Part of a small language model's weights.
Size: 26 layers, width 320, 10 heads of 32 (1 for keys and values), MLP 1280 squared ReLU, vocabulary 13511, 35.9M parameters.
Architecture: LayerNorm before each block, biases.
Training: a variant of Muon for these matrices, 6478 steps.
Each number is 500 + 25 x the weight over its row's rms, rounded and kept within 0 to 999. Layers, rows and columns count from 0. Numbers have three digits each. The size before them is the row's rms in percent of the matrix's.

# o: layer 9 attention output (transposed), 320x320, rms 0.0779, rows 19-31,51-63,83-95,115-127,147-159,179-191,211-223,243-255,275-287,306-319, columns 256-287
# v: layer 9 attention value, 32x320, rms 0.0773, rows 19-31, columns 256-287
# up: layer 9 MLP up, 1280x320, rms 0.0887, rows 0-107, columns 256-287
# down: layer 9 MLP down (transposed), 1280x320, rms 0.0449, rows 0-107, columns 256-287
o306 118:490491423532533534507486476515494488522540537522547487481507495511501494524478528492498501502444
v19 097:490525478530514524516492483508515503477527479495496482491489514498503528501508468481473443507499
o19 088:492500470499482475485516535534512467490420509473514527487519425531520572463492480518541446508445
o51 097:486552449515516532505460517486544495536519538530501479493527517474481500496520466518514519502506
o83 095:511499530482507504493519538477500478463520529495516528527483496515462438546502540466505524505495
o115 100:473528538534524504521470552462485488545507478513471461478492512528497469492487495524515553472519
o147 103:493522476510436520487511471548513511456496464536517520538498558516514520496516449484502501501479
o179 089:541510504458507504478495446477466506468524502583535499490530512473497452555464520516517487486496
o211 088:531460483478514470487527501483470519572502505497505534500483494454479489488471490480506513508514
o243 088:492483534543485480477514497508472493519460487456476451483504526449515509499504505499477497469531
o275 100:506464521475495482527496475504536516479519496471510513493510477535530514520506553460512490540489
o307 119:452477504508472499476519515535476497494482535456455481534446485528511512546532510530478492495448
v20 101:521477485493506517489519525523491471531504501468500481478526551532508480501536486484472480486486
o20 094:490479551501484461485512536527507471544502516545543487518506498559479476518493474511527477501496
o52 102:464520477519512521479457524496485515505509508494519458460494475468510518472482496523451528499466
o84 088:481525498498518522505496530457501519527523451464517483506463486500503497438465559498489496531516
o116 101:558492489487505460504507494511540502457463464498526499496463484500518498481507539490528493474506
o148 107:536499461505479507535494454451480459499477474543488494516505502484497496532501496498481470513508
o180 094:489515516507499509487513520489536537504528482499500491503515476515488461476508528525532494490507
o212 086:448477477497532494500478493490486481465468522535471526510523513519511530493549472502503539506484
o244 092:540478512496528524529574482459527432516496493472491519550517512468508468525494517510477520505469
o276 107:498508526521469520497490498522498551470545525433510528460536457472475526505487464439492487479518
o308 121:450535476528505524497505479459458525519470509542497496488483515491512519520541517507514470478517
v21 097:525524543501506483499475453457479526462496469515496492487509499538451516503508530469470501503527
o21 091:488496550512479494502500537473502492520459483507549492499499510514509511521495522471512506459536
o53 090:500504482460525509481513486519517493542484550496501488520530527495502473491460460529482512482520
o85 103:503483483483455472479502484495496523530465474473502512509477478506508558492473526468475531530542
o117 096:498490465475449533497492519507513478507483529510496488512507461559520501537533454519516478502471
o149 099:541495508526546468534489514471525491511493523502522426503472450537465462488438511474509507487472
o181 098:476490472511519517489515483541495503480488516494466547481499538476520477500539516507489485483485
o213 094:464535522504508507497499517504514475487538512513479528537498513512528533512509460495517481522479
o245 085:488445534515554512519490510491446546473493520501518483501561494495449523507481489519472529453448
o277 105:498511514495504499550531451504514499536507489525505559463502514444525477485481516485506494506517
o309 125:551501487529491484472500552490501496485565490500504489506494489527476483453505535520496515513486
v22 102:501470563489466492490511502488509552533483510487511528517478504490522527478501521488508545448455
o22 102:495481477533482540492478483497491509469548488550494507460466493496524489497500509535524491507448
o54 094:479507528466532529494501447483488493500518485517536494500509492497498524487493475533486487484465
o86 086:496514521496492534512459434503492513524481480533481502466519480475509476473491492518509496490518
o118 089:475498517478499479490493468523473520564508539460517473501503475538491534561505510481474448495529
o150 116:514471483437512493533541506526527523557521510533505493465489508507475541522529513457520442479484
o182 097:499461480555499502489518500462489514510501482502496489526511502543517505495525534504462470461450
o214 098:475521497504495484485448536491516420446483516495479540508514510494476455480493494505515534508536
o246 089:567480500472494481552515525468468557499504549508481532486449479466495515466509470487486531483553
o278 099:518554521505508512498504547499539480499497458502479454496508520498498501494491484467502512526503
o310 108:515501512518458495518512546468493512470529504527476494508500490507512507477498504514517497488499
v23 103:512530517512503471454486478522518487484522517436522522536554493509483509502449511500476480511468
o23 101:467502499469501466508488473503511519483469452507496476466507496465536511493477532502498561479523
o55 102:505465502483510530546528509525511486511529486527488497481527472485525499501549438487513544494487
o87 086:490493507452480490525516497519473492489511522491511524522540500528497477482454502492492478468502
o119 104:499492483500468500513489497493505505502498509502456507510428427457474527491509515512483483471503
o151 098:434518520534518474465545487476504443486482490505487508508515519516493525520505499506529508504494
o183 098:490507509485478484487508547463515492471505453512520489475473531509531509535456481469521527517507
o215 105:527507501502510524502497529508482560543489501491493502526485498531494469472521475517496472511542
o247 107:506512499531536523476531456474485443465485506503496506489507525520501553532497517476524531473468
o279 099:543512507462512514491455492495481494537522530506480470443491502484489459495511498495514485542522
o311 115:459504508503506479501468521509509512458500515504498536496547508493465477498504505517503507481494
v24 095:487501486478517501495474509526473480533507515510474456455549437474554478504459488479501541493461
o24 097:464459505474463516494504506535501509530513512508515494502471495520449485533488520460481519488494
o56 093:465502518512500521511463488494513515503506551487503482526475491493524497512533521515494432459542
o88 086:495507489521487456549494500511525487527521502511528534495550432511495510519523494526501485498468
o120 106:516506514521458475518486527478532495509515507493457472507481520514512536487468479521514441461528
o152 099:538488496489507456514530493501515523477501533504503457500562532518469490491509510519486492510505
o184 095:479499478492500526499491489498495535514485482471507552480476509545528498499486425507486512499479
o216 098:501542476491513523482525504477491485462490526486510522531496521498512446456481521496534487505492
o248 099:512510476487514507462482554468462524557507523529445496512489507470468518469541535559481520494506
o280 100:503498510522501465468513485514523463530512461545511494481474449465505512503537476436514545522476
o312 113:511476498488529476496525480545523494488489461541502532462489516513492531510475520500524525511512
v25 100:507515521506459537486498484491479529488540528539485484512471478445530501508477509489544519567494
o25 103:508454468550530464463474463505506515505473498527494502470523532437490475483511518503481519560556
o57 096:482513492491504440447512512502497535495517562490486490554511488523509527513500501523507448500512
o89 091:524537536474549541530482521479478516477470505469518519570504490510514526520499503505505503463483
o121 109:506474518510483530513520494500546450510433504487465505523471470545516513499516475478487510497461
o153 107:484519498480512531479489520521496527525535523496464480501511501499463481476521499513484468481521
o185 089:492520485493512472549522486443528467525509478461464495464515460516460494519492487511480558469476
o217 089:548476508517536486496495502482501514478471509515541480488507494510486508473474530523510482472477
o249 097:510470447473489529528479507504484508510526511486527496440467483496497510495508464526519464535479
o281 104:465522488493495490447511493481478529496519476488507517537503552476529481516497477490517512493531
o313 112:516495545477448531513493529505490452509510517487507508504522508453495495489532496488467503518495
v26 102:480495507524523469480498463488505495472553532491511491419518544531518487502503467488441511537482
o26 102:494552512491497496492536468516545474463443513518463507490478511501510480512525470522479531539505
o58 105:534489498500538495508484502503490526465478510485475498451507538475545462524484500484484520493534
o90 096:535549527538546465526501498511498518445514492491491485439463481507465511514532465496561561515498
o122 108:531518524470529500511495541464494523544525517487485518553548518480520449501457519526471480487491
o154 099:475516487479498496524521464471481472532508482523470520545487472475512498475505514523494496501513
o186 094:486487478488507532530509504474506490501479483508507493508529485510476494538479498510501461462503
o218 091:509497526539471508535502520525538509532525495491535510494476469505460542470536525490532500490462
o250 085:470495475500489512513501568471453514502501540464502484479521490481502521504480557523486511545502
o282 098:472498540494489522480515527508506490527507527487482498554493507520518505444515468467520514501511
o314 122:491484499502527498411497473508445545501489479516531525476480504470482503505522486456485461456529
v27 105:493479534455487499525505509522502486528466502507512497438520496492503498501482509550514524500515
o27 094:497481504528518494483560507519522526471493495456450476511504490499495497481485498448485497507534
o59 105:488502492515480489522504479486478542512508497515478488518458499542528501533473466511515498488495
o91 088:518483503491488525499556513460542489460539536518527501530512506521500524488452537494449544498525
o123 100:462529484551510491515533525545510484492528525492462508565506466506484507536465486532489459455501
o155 111:487521501483473531506515491489455501530499523504491516484520515478485494497517535503525448515534
o187 102:452541506503549500503506468504525473475430463447529502518472521548527509495515532481473479515509
o219 093:540475506513543428482476473477505476512502505551545467492482487474487517474461505548515539479476
o251 110:556546503456501496551511523490487521491492526519491504433511491501474507544555521500494514473505
o283 106:534493546474474534493506485488498521493528447494498482505508504462490482461519485470536480518489
o315 114:446454495491489549489462476490495484532510556488496545529501500487527492502568462450524517487477
v28 093:488532459524504509501505472533506488496486543460507523510506511486509486516498514497492438483469
o28 098:469507487484515460487514513489515518488477499523527465471528449508522500496500448516569466530491
o60 100:547464536477483483530462495468505517535525511494460472496484513506548514461549481474512499490494
o92 083:514504530537496506500519451478483496506516516485490482499487497504503519512479492553531437509482
o124 104:517511495469513495499484483500446498538540483528531509489454487505449497496507444517491525494543
o156 105:519515513513489544501511515475479494452454461522525511510470502455470531490533484516448454470468
o188 093:482496476482509477497541501498461493470515509511542523544508527515500440527489466492444485481509
o220 093:493488490489526487534508506486458496507486485503485461497507464543511526542480539494557561487492
o252 095:494505490523517498528488480530542472476500477470511501514527482470486493468522518516500503486498
o284 102:492491499539499520473523510492498494500490521508456551504478503453496501456521497499447512541503
o316 112:499515495483492511464492534511561520503495475490512524517530525504494491470481574501475517492504
v29 099:457493456514489483474462487489531486490505479543507539545454554509537499515507445522509544506491
o29 099:483487482507495504511553504509523468539520463523480518466498501524500533467467518496505511475435
o61 083:505525567502506558528479476484505536433523523480527488437500491513496519491533520476501482496490
o93 090:492492474504530486501458498524510511487459547510486515516495495482520459501522443515538535487487
o125 099:536543512484557498477527509528496491482497510531554499497475432491467526530506490468497495487523
o157 111:559525471558481503464493475490474487519532521520469463512499501499499516534514503511498476511547
o189 094:490474491477481479511506514506453478495488474494511519504497508498492477511469495494512511503491
o221 094:486500510445571510530510533499479500504526474505503514484542518537519479475503493562459487506491
o253 101:504508496518432503494499521483530501490507486494481477514470499486530499485507488478512488514522
o285 103:514492540495509498518524481532519596501462534506508470535525489476489522494515557478519513524522
o317 120:517509520544498462532516493473532480542493487495477493489496554500493490468508487489495455492542
v30 100:513560483491536471519512521485462518431491447484518480529506501478503537521519493529460514542518
o30 092:512469487492520499527514521482477450519494487510522543435484503487486500530478488483529478483476
o62 103:493507529519505459475453495492481480527463505484452538504492511538499542481475502480561471466530
o94 091:509504518499468497473473509555501510479484542513465544510547518505525437471519492483514487480506
o126 100:516512521487476509473504545492477509547499444527497445533439511485479507506485510494545515507518
o158 103:469507478517473498522494534529487542524518527460523512504490496421491496523552504535518472514484
o190 099:468529468518483493486504496510508480517520525521504511512477503568545501531523516525521524488504
o222 101:522552503476482528476510451488537505521474542477496517498519512527535488518450482504455550490478
o254 092:492449477470476493477466521506517493480469481511499459504502499478519473502495498490511447534500
o286 107:480484502528514541501473459507504520492524533518514459521514503440466500531517525479459491443513
o318 119:508458513532518492518523483512513490484510512506521488534516484453477521493505500536450483525519
v31 101:483491528519475492487520482514505508501548508498486493527487487514506493492503486459482515492476
o31 091:476488527527485465482518496483527485465505506526482495474489539533482462536500525474516494502488
o63 097:515496468473483537546487509514477528522484485493483482482469461511489533499496531495496531500498
o95 088:512483469479539531524512489505503505480503400539550467526459460521502456460491546545474541494481
o127 101:507503468537511514490495473537505519456474505501514532473535523456555491485495504539510568505562
o159 110:523511518491483522497507486508496515505487492469486484499470526512469477490498511514538491535510
o191 093:528514493504487456530502514492483478500493465509489482508508461461530505510495531505550493513552
o223 091:487568465517531507522494478477517465492483514464499526494499515485509528482498484492492458477481
o255 086:508492531509518464503516499528483510488507486465514530508522507463486556492512496505482537541502
o287 107:492484524464486502481518478496474462521490549512489512482509495499492516509483469489459437442465
o319 123:520482516486483484476480526501494490536548502492496449464484526520491450477500484556516487553463
up0 090:577513488481503509477467533502500491511493488489499500494493506531492523490482474521527517488510
down0 086:496475495527564496521485476501528503516506530501492471513495486543505514498496467481527506498507
up1 041:450490503508543487533519444502527499506506496501538492468489484461506489477469547482487452492481
down1 041:499491478504504500502489486514490526505475524511509491500521465482481505540446474476573472507533
up2 019:512512515491468466467509485461496500476436545480468544477480513515487515457484484463501502481517
down2 014:501475482476478502479519520497507529559481498485505472468496528537486520514512513529551495526518
up3 144:476512510487496501520534516519526508509497528492508487491507511485512465482507482479514502479499
down3 130:512523528463516476522471527556505520565535477487517495502523499523466489533457471510520502493462
up4 103:491482472506515515486519516471518511455515526522510524498533538508458538516519523490510514476508
down4 102:540482492479477469492490514513489476468498543464522511499512532516492505516537483454528455491482
up5 122:522479518506482495519514485506524473498535512497525519476530496517517527508499485498493519479495
down5 120:489474508523510527487500484544564514531496509504463517560482512500543492493547454499495525508505
up6 129:503500467518482450513537532496466503537517493484458485494516520508520487503524499524463513487506
down6 133:501485524500480509537509462460472496471474510507525515506478517512506496461484469465508477521508
up7 100:495497511553496489521505507509502495547504496470479494464517498494486486493539515509486495499497
down7 103:507499560487523540513510497483507515543497491472473485514423499519503494521520531516541493564480
up8 081:492504517497499492510498491510559491479536508463487523514503492532530467514486495460481531515527
down8 077:497523503481554497521459531501527456512510510537521525521420529505497497516505476502489526459513
up9 083:515471494497494487488474500506460530531502453477504516468508480483533496509524510502482525472465
down9 088:524467525511486483502515467472503499489500480467508517514525529477573489569489496517467514536486
up10 118:503494541505488477509543529553506497485498530544476516543508544527505507499507498523478466488510
down10 118:513456536530474517509478508483537486506488513507466536489491518461555480514518504485487499458487
up11 008:510512493472529489463498506509477495513501556514522518514534525439455500512492497505467504501533
down11 008:483503540492522528498453478491470509518474459484486533500503509532518513459455508525497500509483
up12 108:527489493537486482502490447511542513500507524465496507491516460495525467500539482503488503520530
down12 109:504487526518492516541488476448500477541523521516471442495501506515535529513442479499510492507479
up13 128:552509515516495519492507502527503539483533510493526461482492478533465529531570481484492506493471
down13 135:520512481545533508511438485468559475498526502497496488490483463528524456509508476520495475468500
up14 120:503509540518487499490492552501483474543504479534559481493524470491518491480572486489490498516513
down14 125:506538547462506500454502494544469458515527508555506482463512496472483486496552489516501468496521
up15 074:526520513493454525453498527512495566487525543555495512490506496486496467452512489491538509514484
down15 073:487513532485484543495465504500472446500552507536506478512469512460528533491443425494452495501494
up16 102:498463477471507560512494507512506542549488503500466519558502521531532529517495490493486537525546
down16 099:524484542459519530467523520537492517512481480543535476508458519490530449491517494542486484505458
up17 012:489545463455464508475492504476528536521496489507502505506505542497499518499484504536511527517477
down17 013:480496514473512494453491489545506471524488503463521517429492511460520482506436536470486494510497
up18 063:497500551530479511471492486507451529543483518522498509463511480497507472472494536439515510495517
down18 056:492504478472489480474502519453515486542509490483494470516509503520497469503516511507516498495476
up19 099:486506483489503518500498513495519480512539474453553480506486490548467487492500506517476493475471
down19 101:547503487513540506518505520487542506487483484517472518492434464533495469479535467530493476537531
up20 024:489508460485493469505525540488517561506516529519483497482472519503483458534520521445520470501490
down20 023:493572486497543532486481524491488489486516488476486514513559466483526519524524501487471472542472
up21 102:472473477466461514483540545483500527473504490491476509481540493465506501499496504519533516542516
down21 099:490479503484499503511519496529502504487494482483508479482524501488486502450527540464511465490501
up22 091:474488522478529497536503471547513547478522509549510531509530498501516515451493465520488513511498
down22 089:539481476495483521519543505463468489512482525467477513500494540513472537529536554455488475493549
up23 114:491487519508507488497485548476489518528448533485497515486509502468490499490497512501462517477473
down23 117:497515479474515499502504513509541487509467494514487500510521491499468444512472486536528517487509
up24 133:493465512504520491463535534517511506497518450478531522468509484513495530466495515476515489495478
down24 151:522498484477477492526497504452501465504511526487499498535481506515518490506535503471525508439498
up25 091:518475472490441532560471524507487496518492535471492517468485452507504475521539530477518483473522
down25 081:507553492491537518536493505484516469507448515498538519469485527520527535456476503480499533471482
up26 044:506500534504566520504489537517516486489531480530482474465537523513497496557492540512450551507519
down26 041:534472491525511462516504553557489505522529464476520469471517513529530489518464487502446495496500
up27 127:496516451467510515530464538507567479471482493533493525533498519554513501475478476527498477521474
down27 119:467496541484511531446544494512479462569532523511501457502501538484487492475501515529477461499450
up28 095:540527479481514498446493490512473496461492508504460495521497525507548498498469494525450483505485
down28 100:464526522483495480542460494495489470477528509518485485544488510484510525535506533517492465484480
up29 091:512509535536492537517461494500525509496498481513484472490458483509526489465492477457480527517516
down29 088:514478478491554491471587540492510482454492481462501466524518533493494480486473499529511485504472
up30 038:473546484545508530525495499502486523527457518520534517491469501479490474500485491492505477515517
down30 037:516530490511496503493479508481499474500468518473473543509466505511509575467499488517524507536500
up31 130:558503465481445573489502495486517538512538454506495491465499455484451473513544505488493508535460
down31 130:502489512512482490485511494514517568460459480485529495478497512533485483490557541482473521490473
up32 089:496486472492440499546525509503474556470519462471505531496525487538509499479490502475491475533480
down32 087:505528506535494467504513485499482493486480490447505487526517517496461480480511496478486484470501
up33 053:531461503500457479481522524484499508487539522494511534524510463503461500506496500492535474493498
down33 053:511470490498521489485464468508474488485456522539504484478498522507495515513495475466537498496517
up34 103:513501494492490468530505538542481494492465490466475526476497527464512460481527512496502535494491
down34 096:476473516510475489517481495512517445486439515536514468509504546551505495508493470500443452533501
up35 101:497496484498499522527511527499504532505475533523497503483514484507503513484475448532537467506469
down35 094:542494478462581529458481501497505478466510487512500498505475489538526499542517466489500501493513
up36 076:464494474517519500531499524486536542499489519496515484555507462531459482541557478495495519450532
down36 078:483446518498508511485505513490527470539516534503473505552494543556483459528486455483513527464536
up37 108:512515526476477495515481453505492524506529514501517472511505517516529480490509527508490481524494
down37 100:532496484522475525499539456478498502505484502499513515523469525514518465537496507471524508513471
up38 130:502497471453542470498509494505512543538469455458531493475477461486480533469506531501441498447482
down38 124:527536470497522500527496512454444510549493525484520497518561512526483505486473466497513521482499
up39 111:483494459482516473458553554503480474474525512419502485502520508480473481494515515498485507513515
down39 103:483488473534487517499506516479474491505455477538498500506510473496506541458479491473515550513484
up40 109:493512483509514521485490491510458547514498510509473502489519456481506505466482489460462478552517
down40 110:516496492461503524492479472547483460489540475486533533478513512489482491532513490485489492490517
up41 103:506496511497511531489523498487488548511496522529502530483514510480469523522499494514527515471556
down41 104:541463495481497463529509457499500530492483518476501460546491482488512503527447512505516509561480
up42 138:498513497523475530499512492514518479485474462489448541501475537462517502488477486517537529530474
down42 141:505473489481517491503478491547482522505509515471494500482503502506512498494519487521458470478458
up43 098:533486516504481522505491469486499525453496448498525496477549533498502517521513497481516533482473
down43 094:516490501470501529497481521522487520509497492513494502507484475499574509497512524467516510510473
up44 107:465480540497523540471517532511560479478500508500484534507532490508492513486482509502480576502508
down44 108:489499501487512487503528472539475501475485503500506488492490526514510480492509479491476443447507
up45 112:461491489539534534524517496480496511538509488472545525504518499499506473468512515540479495498472
down45 124:482507492533507494539502570502578491477517496478499479494506540476508485406503518510529509519460
up46 123:493532465470478532488445554478503498486522504508532482528470492518522538481486528534476468508542
down46 117:549487461488489540517494516466513536498509551487502499471542529466509497504521444496502500504509
up47 081:431524489508518513478489470495516501486508493528478479495513532498550509498457471539488517546526
down47 074:511449493524457492475471529525463514490487520471530474479465501513521511498444524486482479514521
up48 005:535494510498461512532543503527450504506475533520500458531459513502451475495487498497494472532501
down48 007:521522510558481513514504482509522524499504490552483510518566546474504510516470504535509489485471
up49 128:438522514514518531482484527495479502515501494497509501506480544498487481512459502502461505513476
down49 120:513524481501512542484510483539484474496488496503537530486515449509510492544489513528446513476493
up50 082:528479511487513504458468485512488495502527461518481514475526470465489561539514482486521555516510
down50 075:474502474471511507451484501498521521489439483474536532484533491479476503531496501479487540520498
up51 006:506476515501508471511512515504474506478485517499458495470474532524481532496513456476515445489502
down51 005:508538462486472533503498463531496449548507496499513468496522526548489555500470510486407524499441
up52 101:448523510524556489459533490496520542490499452489479536507486509552510521501552484549499484553523
down52 098:478475524484491496530444464527501486500534492539495446546518473465490469470483442517496495475479
up53 120:514486492521454522502466528500536529510517492483528524542531554471487489515472497500527492474512
down53 117:520498487506527493531507510544495499505497504508497459515529448485498499495458463580522471461525
up54 109:512543506447485575477472483492499511514478471536501484517468499518478534527434468494503488508503
down54 110:505433461529515519495470527481475509559470489509490504502497463506520488516487498509528516519507
up55 107:458500535509513510513481521476538476478481480452511516471528527501525503481502484541492517488528
down55 100:519480494514503479537533484479492524522479496523513469486496444520494484526484491527480502518491
up56 091:490498481514502488502469452511473536439473499473519468529448481513501482501521484523475514478500
down56 098:552453548529496509536495479486516490487506513447480482523444472501472529514508520515493488510512
up57 012:505489485511503497498487495516514500461542526496507499459469487494453525512491506460485562481498
down57 012:518520487512530518502508523502472508512449469508484481492507508496541529506502538478502507451509
up58 015:477462499521426486454498528482496502517498489490534459493496499463492490553533501491496491542471
down58 013:480527465490520498489489510477490518524495480523533496526488495494529469505482498515500532495501
up59 081:483484538462486510528526528495475516460482494527533508473491439444514516513524585530489436465488
down59 080:536497503519521542458483440499498486495503471551490497469489452506501521437519514489531509531487
up60 044:475494497503492504525448499533445482458476454532486498545524469501510519473489519554446525494512
down60 041:496472501498565528511491514496497503510460510513444510517571503497521467495522509426468513469533
up61 063:505533482481481460495521493495488506470494494459470530552457447492502498551531491528490526500502
down61 060:496503474517479528512558529495512543464518502474468516501518516455506460524481510499472554519492
up62 128:563502538467511546513476507437521464505528514502491528494527468484457503435532485502475502516484
down62 135:497497473554488516506529494497513458526488489508510490457497495511501462486435497455541496521454
up63 030:483507485499541485478494486495498514484497480470486523519471460525512516521522479480462475511462
down63 027:499514488498465519453492540543537508460497491506530511514518503502499467487502457507481495526520
up64 126:500553480505551504518462493495502497515499538475521504499526506507500503475512538522483479539483
down64 122:510470465475503510529483500536516527460489530551539504500482525515478462510498497488474503529487
up65 108:517504540549505487535494498478527516518530497488485542545487515455512470515506497516519470495536
down65 108:520480521472507511499492575482487505537517500500513461516523501538483478497524526478547477461492
up66 065:491516530453461508476471462485498529518517526520478555501531517522493474488470527519511509508503
down66 064:527481490497481475530522435496510514521529473490487545472535505492465531492480514447515522530519
up67 075:486508491508500507518517520498507503486505513482497451485465492503533505537512497497516506511491
down67 073:501499476541436533474482464449507450459485507506477516521505486491489548453530488505526514506500
up68 063:499496533526463483491529490471522477489486534548508479476532476537509501465452525494522463526518
down68 062:467509541528488456486489481517498511569498519502474534527501445461491493495430523512481517484503
up69 124:496455514480493533505527485508523522495526499446492507493463504537487500515511428476483471532478
down69 129:505515515515511497497478509516474469495545492528468484455493472506467529483482535490531517538490
up70 112:493477514533492483503539494539508523548483507490500507534469473542504477466474493488492491486509
down70 112:525544501513497507461483510505464531495500487488524451537551502495459523495514487484496490512496
up71 115:497516512504480495486516520522538523512505545501523492490498514496500509488485499521491498501533
down71 116:498502486484512465519509518510547502517504491513524534501481534518527459532507485531481536512485
up72 015:530471476518470511535494524515525530492524512483534526532500468496519544509514544524494480531485
down72 013:493487558496519492519562483523499491538482458502515509520490506522544493484494477509514474527485
up73 130:514541506511488512470499517496511507479495501515494496439520501488465511441470556484522532515499
down73 119:471489520502499510475546522503504525481479539476481499482462479506496506520450489493515527512471
up74 116:520464469472491447521481469471494502504530494529515503532510478510468542514546530476530536517471
down74 111:509504488516545446492539495440492487497465478503537546503485544475466512544537466485540498538511
up75 099:507492472510496535480507471528510489503449547528530474544501483499512482498457541584465526509492
down75 098:481502540559532450513499479512531476485471521504538469524487501513527519491535498558490503514511
up76 106:472494514451486484492518519502532454478486496517500543480500500531487506522520512462486509484508
down76 109:505484486498506502458506518518484535516523452490493492470452514499502506496466516462510506501495
up77 062:516529482510466522477510510477473536499473493508475524478503491510509449519544496490474486574521
down77 057:519486472562513504502508524489503471510483497453500507485470488454495450500543493474487481539524
up78 132:520531535517521555455489500512537525497451503491520466531494484490526515520505473523506518494511
down78 138:495486472477473518460525509478538500480478565496462493490534514514531454502507474523464507526520
up79 127:475549504503487557531462507514500500519552514506531465472480499479490449518473488456475529493508
down79 129:469522491497500460514493483471476494485479516505471517496439481541535515530489479513515482481525
up80 021:493477519518507525496506531481485530550495489491471495481504454486506501523525479522541499488438
down80 019:456509520478535510502499469520495492494488508515483509509539470474481546475500533559511513489493
up81 127:508496503495464505532477536505484493493514478489487471485540497496506476517463543492487498468472
down81 118:495518530462507470502470501508529492528532496503512470510484495546504474527521518485519488513505
up82 140:520466479542492492497511525466526501463509515552494458476518510480509456509490516517511490463517
down82 133:508484551467499512505523485523489514532491500490513567476528501511506505488510485517507486541509
up83 125:514509514481500481479496479524510525472496523536511481526505516450477513497501510519491467500524
down83 123:487524524493502490516518520537485472498531531527497529491480441547509497500448512499456482490525
up84 119:496503480512466520485460510492540507540477490483498447532504495516523508487499476490468524505483
down84 115:463513523511456501539524515518488473516482459517481506516461505469481478526521516507480455510485
up85 114:546499482492503481526490486513490479533483525459494467526482481525488473506477454500483475479525
down85 128:478475502487494484502537494529450497526481509492450546497480502522484466476457513510515531514496
up86 139:498513538474509509464525501513470533485501542553502490494536479480481485501482523501522519495479
down86 142:550512455510469479524504488490495481510497467508530519517475466533440479502502504516514485517504
up87 073:495498490498479533544501496527478520488476498505489504492528531523494516437458452500473503540486
down87 072:553519509476497471505555490563465484486540504495522502451493467494520539461510500527473485538502
up88 128:487518474521452511447514523478484517562455502569491510535501449532481485467508548476527484495498
down88 132:470481500531515477500508505505491496477502495524515479483535526483476509482492485506488501520521
up89 112:494492494482523506528482504501532525456535481476530508495519481497467518469529470488518488486456
down89 113:473494499505468486503514512540508453512513498488508517495469536516526516441481541479506522540465
up90 103:469538501511507469496448490545524498520517530478471508455499483486542508479500505507492528527472
down90 101:436514510519479509489535460487501478493503481504538522504543487517522495465445526535510441475490
up91 007:519505552500520526513449560534505512513481480481513500499515503472500482520521505500524498477507
down91 006:470477485503521526501520468514525479538530503466508498501490471509550476503513503500488496514485
up92 126:527519528493556456503477504463476496517493497530545520488512487492496528517505463470571512536481
down92 125:462501495494494477508472515484477488493484499525535553455454520463534515473506481470499471539518
up93 023:479501474484514514508502501502521516489471512470464481480483529484527508458509462500481475488515
down93 022:488487495492480539485511503494509474485482489477501471489511476493486550511514483522461518535505
up94 106:491521486500499540497512504495511553544501451489534500527489525531512500523529524517522515482444
down94 127:447517538480496511494506477507553518518444507518518444525502535522525471545496528546523468486515
up95 037:530511538506507485535548500520463524489483477482489459481504513517499476518457461553530516491495
down95 033:494506499502506538465473499466525508495524538505469510530519495495490517512505482475495473520512
up96 112:509495503515523494509456529506502507506461489457485516483499483512503459517472485486522466494520
down96 116:493525550527458530502541485467519500492502465504483459460563518522498562509513563522503490470433
up97 039:542481475545527512464516500531490474535525486506474527511464494478480477498490526521450493569540
down97 039:484494482470480503489491485500501439472459510462453461479467460493470504515476480470519519482503
up98 119:511499552537493515514487498510537536486452478522489479486537498538424502503514496498537519533522
down98 112:477502508501540482465474498498480461508512539517503515527545502519519522505506543500501500444500
up99 118:523494490525499519489504540512544484482525559503560487479503505464498518499528557486506472500513
down99 117:478486528472495507488501482483507475471506509472526535496487478534545503478470530516473503515448
up100 102:511493480501533481488514533482475530514502537482501499452470450529506521430505571520502551491502
down100 100:493494488492551520450515507520510498525542526510515435501458477540501504475489502460525509532483
up101 070:491471458491500492501496523508505558473490486510509543458520510471498570533468536519505509512474
down101 076:487485520459502485509496517494505491527528455509521488467478514443496534506521554472553494528495
up102 062:475484519529561511510522489541521547500531529516512543530476521526485515509486515525533452499526
down102 061:488494463467476527525521460489525536493496465507494465518486472493460528480483490480520511501507
up103 052:478494516559498494483506515509524520497527524479488466482546499497502498493499503436519507518524
down103 048:487517470459502511463476497463492531510529507475490503466499540491493478509528494513470497458495
up104 087:507498503500461520508487482464518494481529515515493478491508499506504503486542513500503528508483
down104 093:500469514496520517490503511486425471484493469507487448461522510535496532459477452526496483494497
up105 116:495538485524495540485453466531479493528515509489538504531523518491492489510429538563534482457556
down105 125:491511500498491495539486521484498491499443471523500500502507508502498523488478472509487510486508
up106 125:533535496478531468515536475495484511504497476455532485507445505496482504511483498496493476480518
down106 124:486550498503501491522501499459501514471505527470477521499493504498504534448496510477514537488524
up107 082:502550522524461467475477496504456510481493509530537509487486527485492495539486499499512536504516
down107 081:489508513492515465535474476504457503448524494484532543490463523490540528523444482470487553477513